config.toml
head_dim = 64
d_mlp = 192
activation = "swiglu"
norm_eps = 1e-06
positions = "learned+rope"
rope_fraction = 0.75
bias = "qkv"
tie_embeddings = true
init_std_qkv = 0.0561
init_std_down = 0.0
init_mimetic = 0.7
optimizer = "soap_variant"
decay_fraction = 0.809
final_lr_fraction = 0.0
steps = 3711
Each number is 128 + 32 x the weight over its row's rms, rounded and kept within 0 to 255. Layers, rows and columns count from 0. The size above them is the row's rms in percent of the matrix's.

# layer 9 MLP gate, 192x64, rms 0.232, rows 114-130, columns 0-63
size [101 100 108 104 115 102 107  97 100 103  91  98 101 103 100  93  93]
[[155 120 100  65 170  95 123 131 105 127  73 149  95 116 125 127 121 184  98 169 131 108  49 117 200 123 165 139 159 109 108 126 128 130  84 125  67 147 147 144 137 144  99 138 162  86 136 123 148 130 106 134  62 104 181  92 105  74 115 112 113 105 107 199]
 [137  98 153 149  81  66 101 100 127  86 123 141 112 100 115 155  98  52 146 113 113 136  94  63 126 175 117 141 129 111  85 130 101  66  90 166 179 143 160 120  94 115 107 110 175 152 163 158 158  86 117 134 120 103 163  84  76  86 152  72 127 128 106 101]
 [171  84 120 137 155 185 135 130 118 154 151 103 102  92  93 146 114 118 101 146 113 172 158 120 186 145 134  51  95 151 131 174 128 148  93 119 116 139 147 170 137  90 103 170 137 131 194 120  75 109 156 157 126 195  47  72 100 117 113 108 147 121 124 100]
 [169 137 116  79 190 138 117  90 137 198 128  79  99 127 134 126  97 192  68 131 152  75 136 127 142 103 119 165 142 165 164  77 122  84 116 177 157 158 105 112 153 143 143 153 150  98 136 104  73 134 168 175 177 120 136 147 128 127  95 200 123 108 125 115]
 [134  92 141 144 110  85 122 136 184 134 143 105 145 123 161  98 102 111  56 131 109 168 117 186 156  77 179 100 124 169 131 169 123 147 167 138 114  92  96  66 135 107  67 128 122 108 163 147 118  46 134  65 138 106  69 158 151 131 157 153 116 140 154 137]
 [167 167 163 121 119 135  90 111 136 183 108 147 120 154  94 116 106 177 143 149 113  98 170 195 203 101 125 107 107 120 183 115 121 140 163 184 133  85  95  83 199  79 191 124 128 152 108  81 113 140 137 119 129 122  69 124 140 175 130 132 158 143 117 140]
 [161 155 121 161 119 163 123  90 117 125 116  61 157 104 137 147 115 115 188  95 120 122 118 164 197 129 194 112 116 146 213 121 109 120 112 133 114 134  85 149 160 180 126 167  74 179 140 134  54 131 166 181 151 133 132 121 147 122 144 117 164 110 172 102]
 [112  93 153 195 170 116  81 140 137 131 111 102 128 182 128  88 134 115 125 149 118 100 124 214 114 179 136 115 158  95  84 113 133 161  82 133 127 167 155 108 155 162  94 155 156 151 105 111  82 137 173 135 137  46 138 132 117 147 134 114 103 182 190  83]
 [145 119 112 104 184 130 107 131 113 162 102 134  60  98  97 126  95 155 103 141 112 115  84 130 117 104  96 108 168 126 174  33 174 129 123 153 102  94 125  93 175  90 155 108  97 152 213 112 176 136 136  97 156 149 143 157 140 193 135 106  93 123 152 116]
 [146 103 105 117 159 146  77 115 154 146  96 110 166 140 119 186 158 204 161 114 146 137 104 133  84 137 133 171 182 108  91  82 134 142 131 190 138  86 123 181 164 118 101  67 127  83 119 109 111 106 194 133  88 100  92 118  92 132 117 160 126 155  85 171]
 [137 116 154  86 144  84 131  97 138 122 192 133 104 153 145 135  94 162 155 139 128 132  74 100 127 138 135 159 103 125 133 175 117 214  92 117  91 149 151 158 138 125 155 144 166 150 169  53 141 212 125 118  41  99 145 127 123  88 128  95 111 151 151 148]
 [141 129 140 159 128 124 133 150 111  67 140 124 146 170 173  94 106  94 163 127 112 114 154 136 117 157 152 143 115 134 172  94 111 114 101 129 170  65 166 116 120  71 168  71 100 130 130 134  81 112  47  98  80 120 119 115 130  82  44 143  82 103 152 176]
 [127 114 191 144  50  75 119 163  87  81 101 123  76 198 148 185 110 146 126 124 126 120 116 136 146 125 123  94 141 145 133 107 102 109 156 113  86 148 136 174 172 174  90 185 138 115 131 124 134 134 152 129 105 118 182 188  83 161  79 121 148 102 146 166]
 [154 172  94 108  99  98 121 150 104 133 134 154 178 112 103 111 131 145 130 111  93 141 115 153 157 123 150  64 171 111 160 174  93 103 172 101  73  97 154  96 126 152 114 152  76 127 170  74 208 141 192 171  98 161 125 149 155 144 100 120 168 106 105 175]
 [144 105 191 134 105 127 154 108 117 161 123 113 112 134 133 117 205  96  84 121 148 103 165 125 167 149 124 176 118  95 162 145 129  74 126 128 113 115 143 102 159 113  97 152  76 150 141 117 106 182 191 140 146 101 182 116 160 170 152 137  39  57 109 115]
 [ 90 153 136  90  95 119 132 132 153 125 120  53 137 152  93 178 100 126 142 135  58 180  74 179 135 135 136 134 160 124  93  98  87 169 126 159 151 176  56 125  77  99 117 150 122 106 147  97  88 162 118 187 101 192 140 143 138 122 119 151 125 165 107 144]
 [113  93 199 143 101 139  89 103 167 153 102 136 210 105 171 108 148 155 141 135 174 128 159  97 137  97 108  95 148 109 149 128 157 144 184 150 109  93 144  73 152 122 124  79 126 136 121  95 143 117 171 131  72 139 124  93  52 181 126 120 118  65  94 125]]
# layer 9 MLP up, 192x64, rms 0.228, rows 114-129, columns 0-63
size [106  91 112 103 119  95  95  89  90 103 105  98  99 110  90  95]
[[ 94 117 141 140 127 104 164  88 146 141 147  91  62 120  71 144 100 155 163 106  70 128 102 143 163  61 190 124  99 103 136  74 104 194 104 148  78 173 134  78 195 138 152 147 131 156 125 133 146 144  81 113 107 136 158  96 134 124  71 104 136 128 131 125]
 [184 151 130 178 124 162 116 157 120 118 117 119 132 156 182 100 147 137 169 141 181 106  89 133 102 100 167 109 119  88 186 104 140 104  57  48 180  75 151 157 127 127 186 106 145 148 110 102 153 136 146  92 155 134 136  95 103 167 113 117 126 144 197 128]
 [119  82 105 113 162 115 130 136 145 110 165 181 105 125 198 208 104 101  82 203 120 144 133 115 180 125 150 121 129 176 127 164 108 103  96  71 153 131 157 113 103 126 112 151 107 110 141  97 130 124 170 168  90 137  92 184 150 144  58 148 128 142 134 176]
 [ 50 123 161  92 115 127 146 141 145 132 139 126 139  64  88 102 127 161 128 153  86 102 151 130  99 189 162 129 125 103 167 116  56 164 103  49 137 119 143 113 151 143  67 133 145 134  99 140 151 121 183 102 113 140 143 186 183  93 131 107  90  95 118 165]
 [ 80 131 112 162 160 140  87 163 133 109  87 119 126 118 101 159  64 155 103  82 126 114 136 135 103 222  88 105 110  85 144 118  95 136 108 155 168 131 146 117 133  80 172 111 104 133 103 161  91 159 122 118  84 157  53 130 121  88  99  98 179 131 130 190]
 [131  75 153 116 111 146 107  91 115 133 132 123 113 161 139 108  67 170 127  98 149 181 119 125 131  66 131 121  86  86 179 118 124  93 137 101 142 110 156 132 152  88  74 180 136 162 119 177 169 100 151 100  75 118 209 145 173 163 143 139  98  90  90  87]
 [139  94 130  62 125 132  86 136 144 131 203 147  65 148 116 169  66 141 133 144 111 104 119 115  72 140 129  76 183  75  86  99 112  96  85 115 116 130 151 117  84  80 126 174 167 126 108 116 188  87 144 103 137 108 170 114 116 119  69 123 123 101 115 119]
 [ 76 131 133  94 115 131  90 128 132 107 176  70 117 134 135 140 115 203 124 104 109 125 201 117 166 170 124 165 124  90 166 134  93 101 216 118 126  67 114 134 118 148 142 175 100 133 175 122 134 144 146 132 181 159 105 155 138  97 188  92 147 104 165 116]
 [120 130 161  87 145 120 126 166 122 122 164 169 126 120 106 118 156 144 128 119 102 170 162 127 144 112 134 139 107 101 103  11 160 115 136 181  44 105 108 216 127 177 106 160 145 127 143 146 108 113 116 184 179 162 107 166 108 144 148 147 105 134 122 125]
 [145  62  95 119 156 133  72 151 108 205 134 125 156  96  93 198 130 148 123  91 172 134  75 131 163 121 136 163 199 113 130 148 133 135 160  77  96  89 113 102 123 114 150 115 125 123 152 133 105 125 153 172 161 167 124 151  98 134 121  91 134 204 118 184]
 [131 138 169 125 124 107 130 136 150  48 119 109 190 170 141 160 122 122  77 138 174 111 115 145 129 147 118 112  79 181 140 169  44  80 146 114 202  82 117 119  97 105 163  59 146 125 145 136 159 157 102 148 131 114 168 139 168 124 165 124  95 134 157 135]
 [115 178  64  99 127 119 109  94 146  95 124 174 155  70 133  79 137 114 120  91  98 151 124  85  91  76 181  88 162 105 139 134 154 121 104 162 131 174 173 101 123 178  90 136 106 163  91 110  78 113 164 100 159 117 104  88 111 101 138 134 201 113  92 132]
 [105 104 118 149 165 150  77 129 104 153 103 165 147 114 128 181 146 109  85 134 139  89  74  87 131 118 144  95 170 105  93 124 101 131 123 215 125 171 122 146 138 116  83  76  93 139 207 106 110 143  95 149 181 138 120 148  64 147 163 108 131  99  78 153]
 [119 154  94 133  71 103  99  96 107 145  68 109 184 117 142 154  57 118  99 152 123  73 204  94 104 104 117  91 138 120 107 161 132 123 104 190 164 121 132 187 148 175 129 145 149 153 146 151 139 197 153 152 164 153 132 100 138 120 167  93 128 107 156 161]
 [115 122 123  99 189 127 138 138 124  93 103  98 163 153 176 130 144 141 115 119 158 125  92 120  88  87 127 137 101 120 121 107 105 134 239 150 166 115  68 100 175 107  93 149  95 110  62 114 133 158  90 122 129 117  90 110  98 132  41 125 153 144 117 177]
 [ 52 121 198 154 138 177 153 148 139 152 129 159 147 167 177 136  82 196 120 136 140 117 113 207 115 118 136 140 138 140 114 133  88 168 138 122 174 121 126  73 127  38 155 138 101 123 106 131 149 184 123 162 111  98  98 144 110 152 125 158 141 118 120 173]]
# layer 9 MLP down (transposed), 192x64, rms 0.178, rows 114-129, columns 0-63
size [107  97  98  92 111  98  93  92  90 101 105  98 111 108  94  93]
[[197 142 175 130 113 121 111 101 121 112 109 158  98 132 207 131 200 184 133 155 122 193 106 101 139 216 127 116  90 108 138  95 155 123  71 147 133 150 102 171 106 120  98 143 122 147 118 105 116 147 101  96  87 154 153 124 153 101 136 142 115 140 169  65]
 [158 116 179 135  88 210  99 142  97 114 128  91  95 117  98  69 155 122  54 112 179 136 123 109 139 188 154 179 143 123 109 171 123 157 125 186 128 147 120 125 100 131  77 146 169 117  89 136 175 152  81 120 142 132  95 138 167  98  66 111 105 129 129 141]
 [121 135 114 128 124 165  78  80 144 143 134 173 132 143  96 111 155 161 146  83 123  90 105  95 116  92 134 158  58 196 162 169 164 135 138 159 101  98 150 165 127 123 100 133 163 164 183 158 155  97 170 139 170 105 108 135 144  36 118 140  68 111 142 112]
 [161 159 113 177 181 118 105 113 120  84 143  83 140 140 119 111 185 129  42 163 111 149 172 172 150 123  96 153  99  86  76 152 170 152  64 191  65 112  86 118 120 101 157 110 121 111  85 121 105 169 135 129 107 117 162 116 120 104 112 132 131 171 122 111]
 [ 98 108  82 132  94 156 173 180 120  91  87 164 100 117 112 197  34 157 161 139  96 118  58 146 101 172 118  98 159 112 105 111  99 153  96  80 146 130 190 128 128 166  96 133 130 134 138  86 139 155 162 117 124 169 141 150 116 176 138 102 113 140 119 105]
 [152 189 124 139 133 123 144 141 140 135  94 194 142 100 113 167 122 154 108 131 107 144  56 126 104 100  98  64 145 105 114 135 182 123  88  95  99 139  94 166 201  84 113 147  96 103 169  88  99 128  80 163 139 185 143 118  74 136 114 145 113  73 114 104]
 [ 95 101 156 132 112  98 169 139  98 179 148 109 144 154  98 175 150 140 151 102  89 155 116  82 169 142 115 135 126 104  57  93  56 153 156 124 148 174 104 112  94 126 141 181  90 163 105  80 166  99 138  98 127 135 190 182  80 143 105 109  93 125 170 146]
 [ 76 162 156 133 124 148  68 134 149 117 117 153 124 111 204  85 153 114  86 107 160 158  98 171 116 166 125  94 125 161 176 165 188 131 127  98 131  93 147  95 128 135 143  88 105 117 166 137 136 136  76  67  82 143 119 107 102 166  71 125  98 182 101 169]
 [ 86  79 115 156 101 227  96 154  94  59 153 146 181 141 171 116  79 111 130  81 127 101  81 149  67 112 172 107 132 173 106 152 112 135 133  96 122  83 119  66  99 108  81 126 151 144 147 106  88 129 162 152 130 135 121 115 125 110 151 118 138 140 160 136]
 [ 98 120 109 165  98 108 168 206 215  99 173 120  76 112 116 165 108 123 138 150 154 111 172 141 142  67  87 134 138 124 129 104 161  95 130 127 130 152 123 160 155 105 152 146 125 115 193 104 186 115 104  78 155 110 127 156 105 161 134 130 166 117  56 154]
 [112 112  85 108 140 105 161 141 135 153 134 167 114 126  61 142 143  70 154 143 114  96 131 129 133  80 181 142 156 126 131 192 148 120 154 124 107 157  73  97 173  83 166 161 127 113 135 163 161 124 156 185 148 136  89  97 123 180 154  41  70 107 110 128]
 [141 137 138 146 151 161 119  71 116 138 131 123 112 110 157 135  64 143 165 136 166 155  97 166 128 175 130  86 160 156  93  58  79  71 114 125  73 140 120 145 117  83 125 106 157 106 130 188 151 103 142 166 159  80  65  85 139 172 110 133  86 147  77 115]
 [255 136 131 144  99 109 158 137 148 179 148 158  58 149  94  83 164 145 137 136 179 121 127 147  81 114 134 137 132 178  78 136 160 120 100 158 128 105 124 179 118 117 117 162 153 105 149 136  85 130 104 104 101 159 132 107 157  89 133 109 147 160 124 170]
 [181 118 126 128 135  97 138 115  65 148 155 180 194 140 111 142 125 170 126 189  99 103 126 130 163 167 221 120 140 137 173 130 132  97 112 182  85 186 118  78 127 127 113 134  94 130 129 120 161 120 147  89 190 167  96 120 130 137 141 106 128  93 160 170]
 [162 153 116  86 152 110 155 141 124 134 126  81  95  82 115 145 115 198 134 136 181 177 102 143 112 134  56 168 120 137  78 117 115 149 180 169  91 129 103 189 159  87  85 103 112 104 103 115 127 127 105 167 135  66  78  98 117 119  74 154 167 116 128  99]
 [ 65 123 152 116 152 130  71 153 187 104 156 178 143 113 128 114 152 143 109 103 125 110 127 122  59 112 144 135 105 134 163 143 111  70 105 111  78  94  78 170 145 159 109 146 115 205  97 136 159 108 173 127 130  66 101 150 158 143  98  73 117  83  86 122]]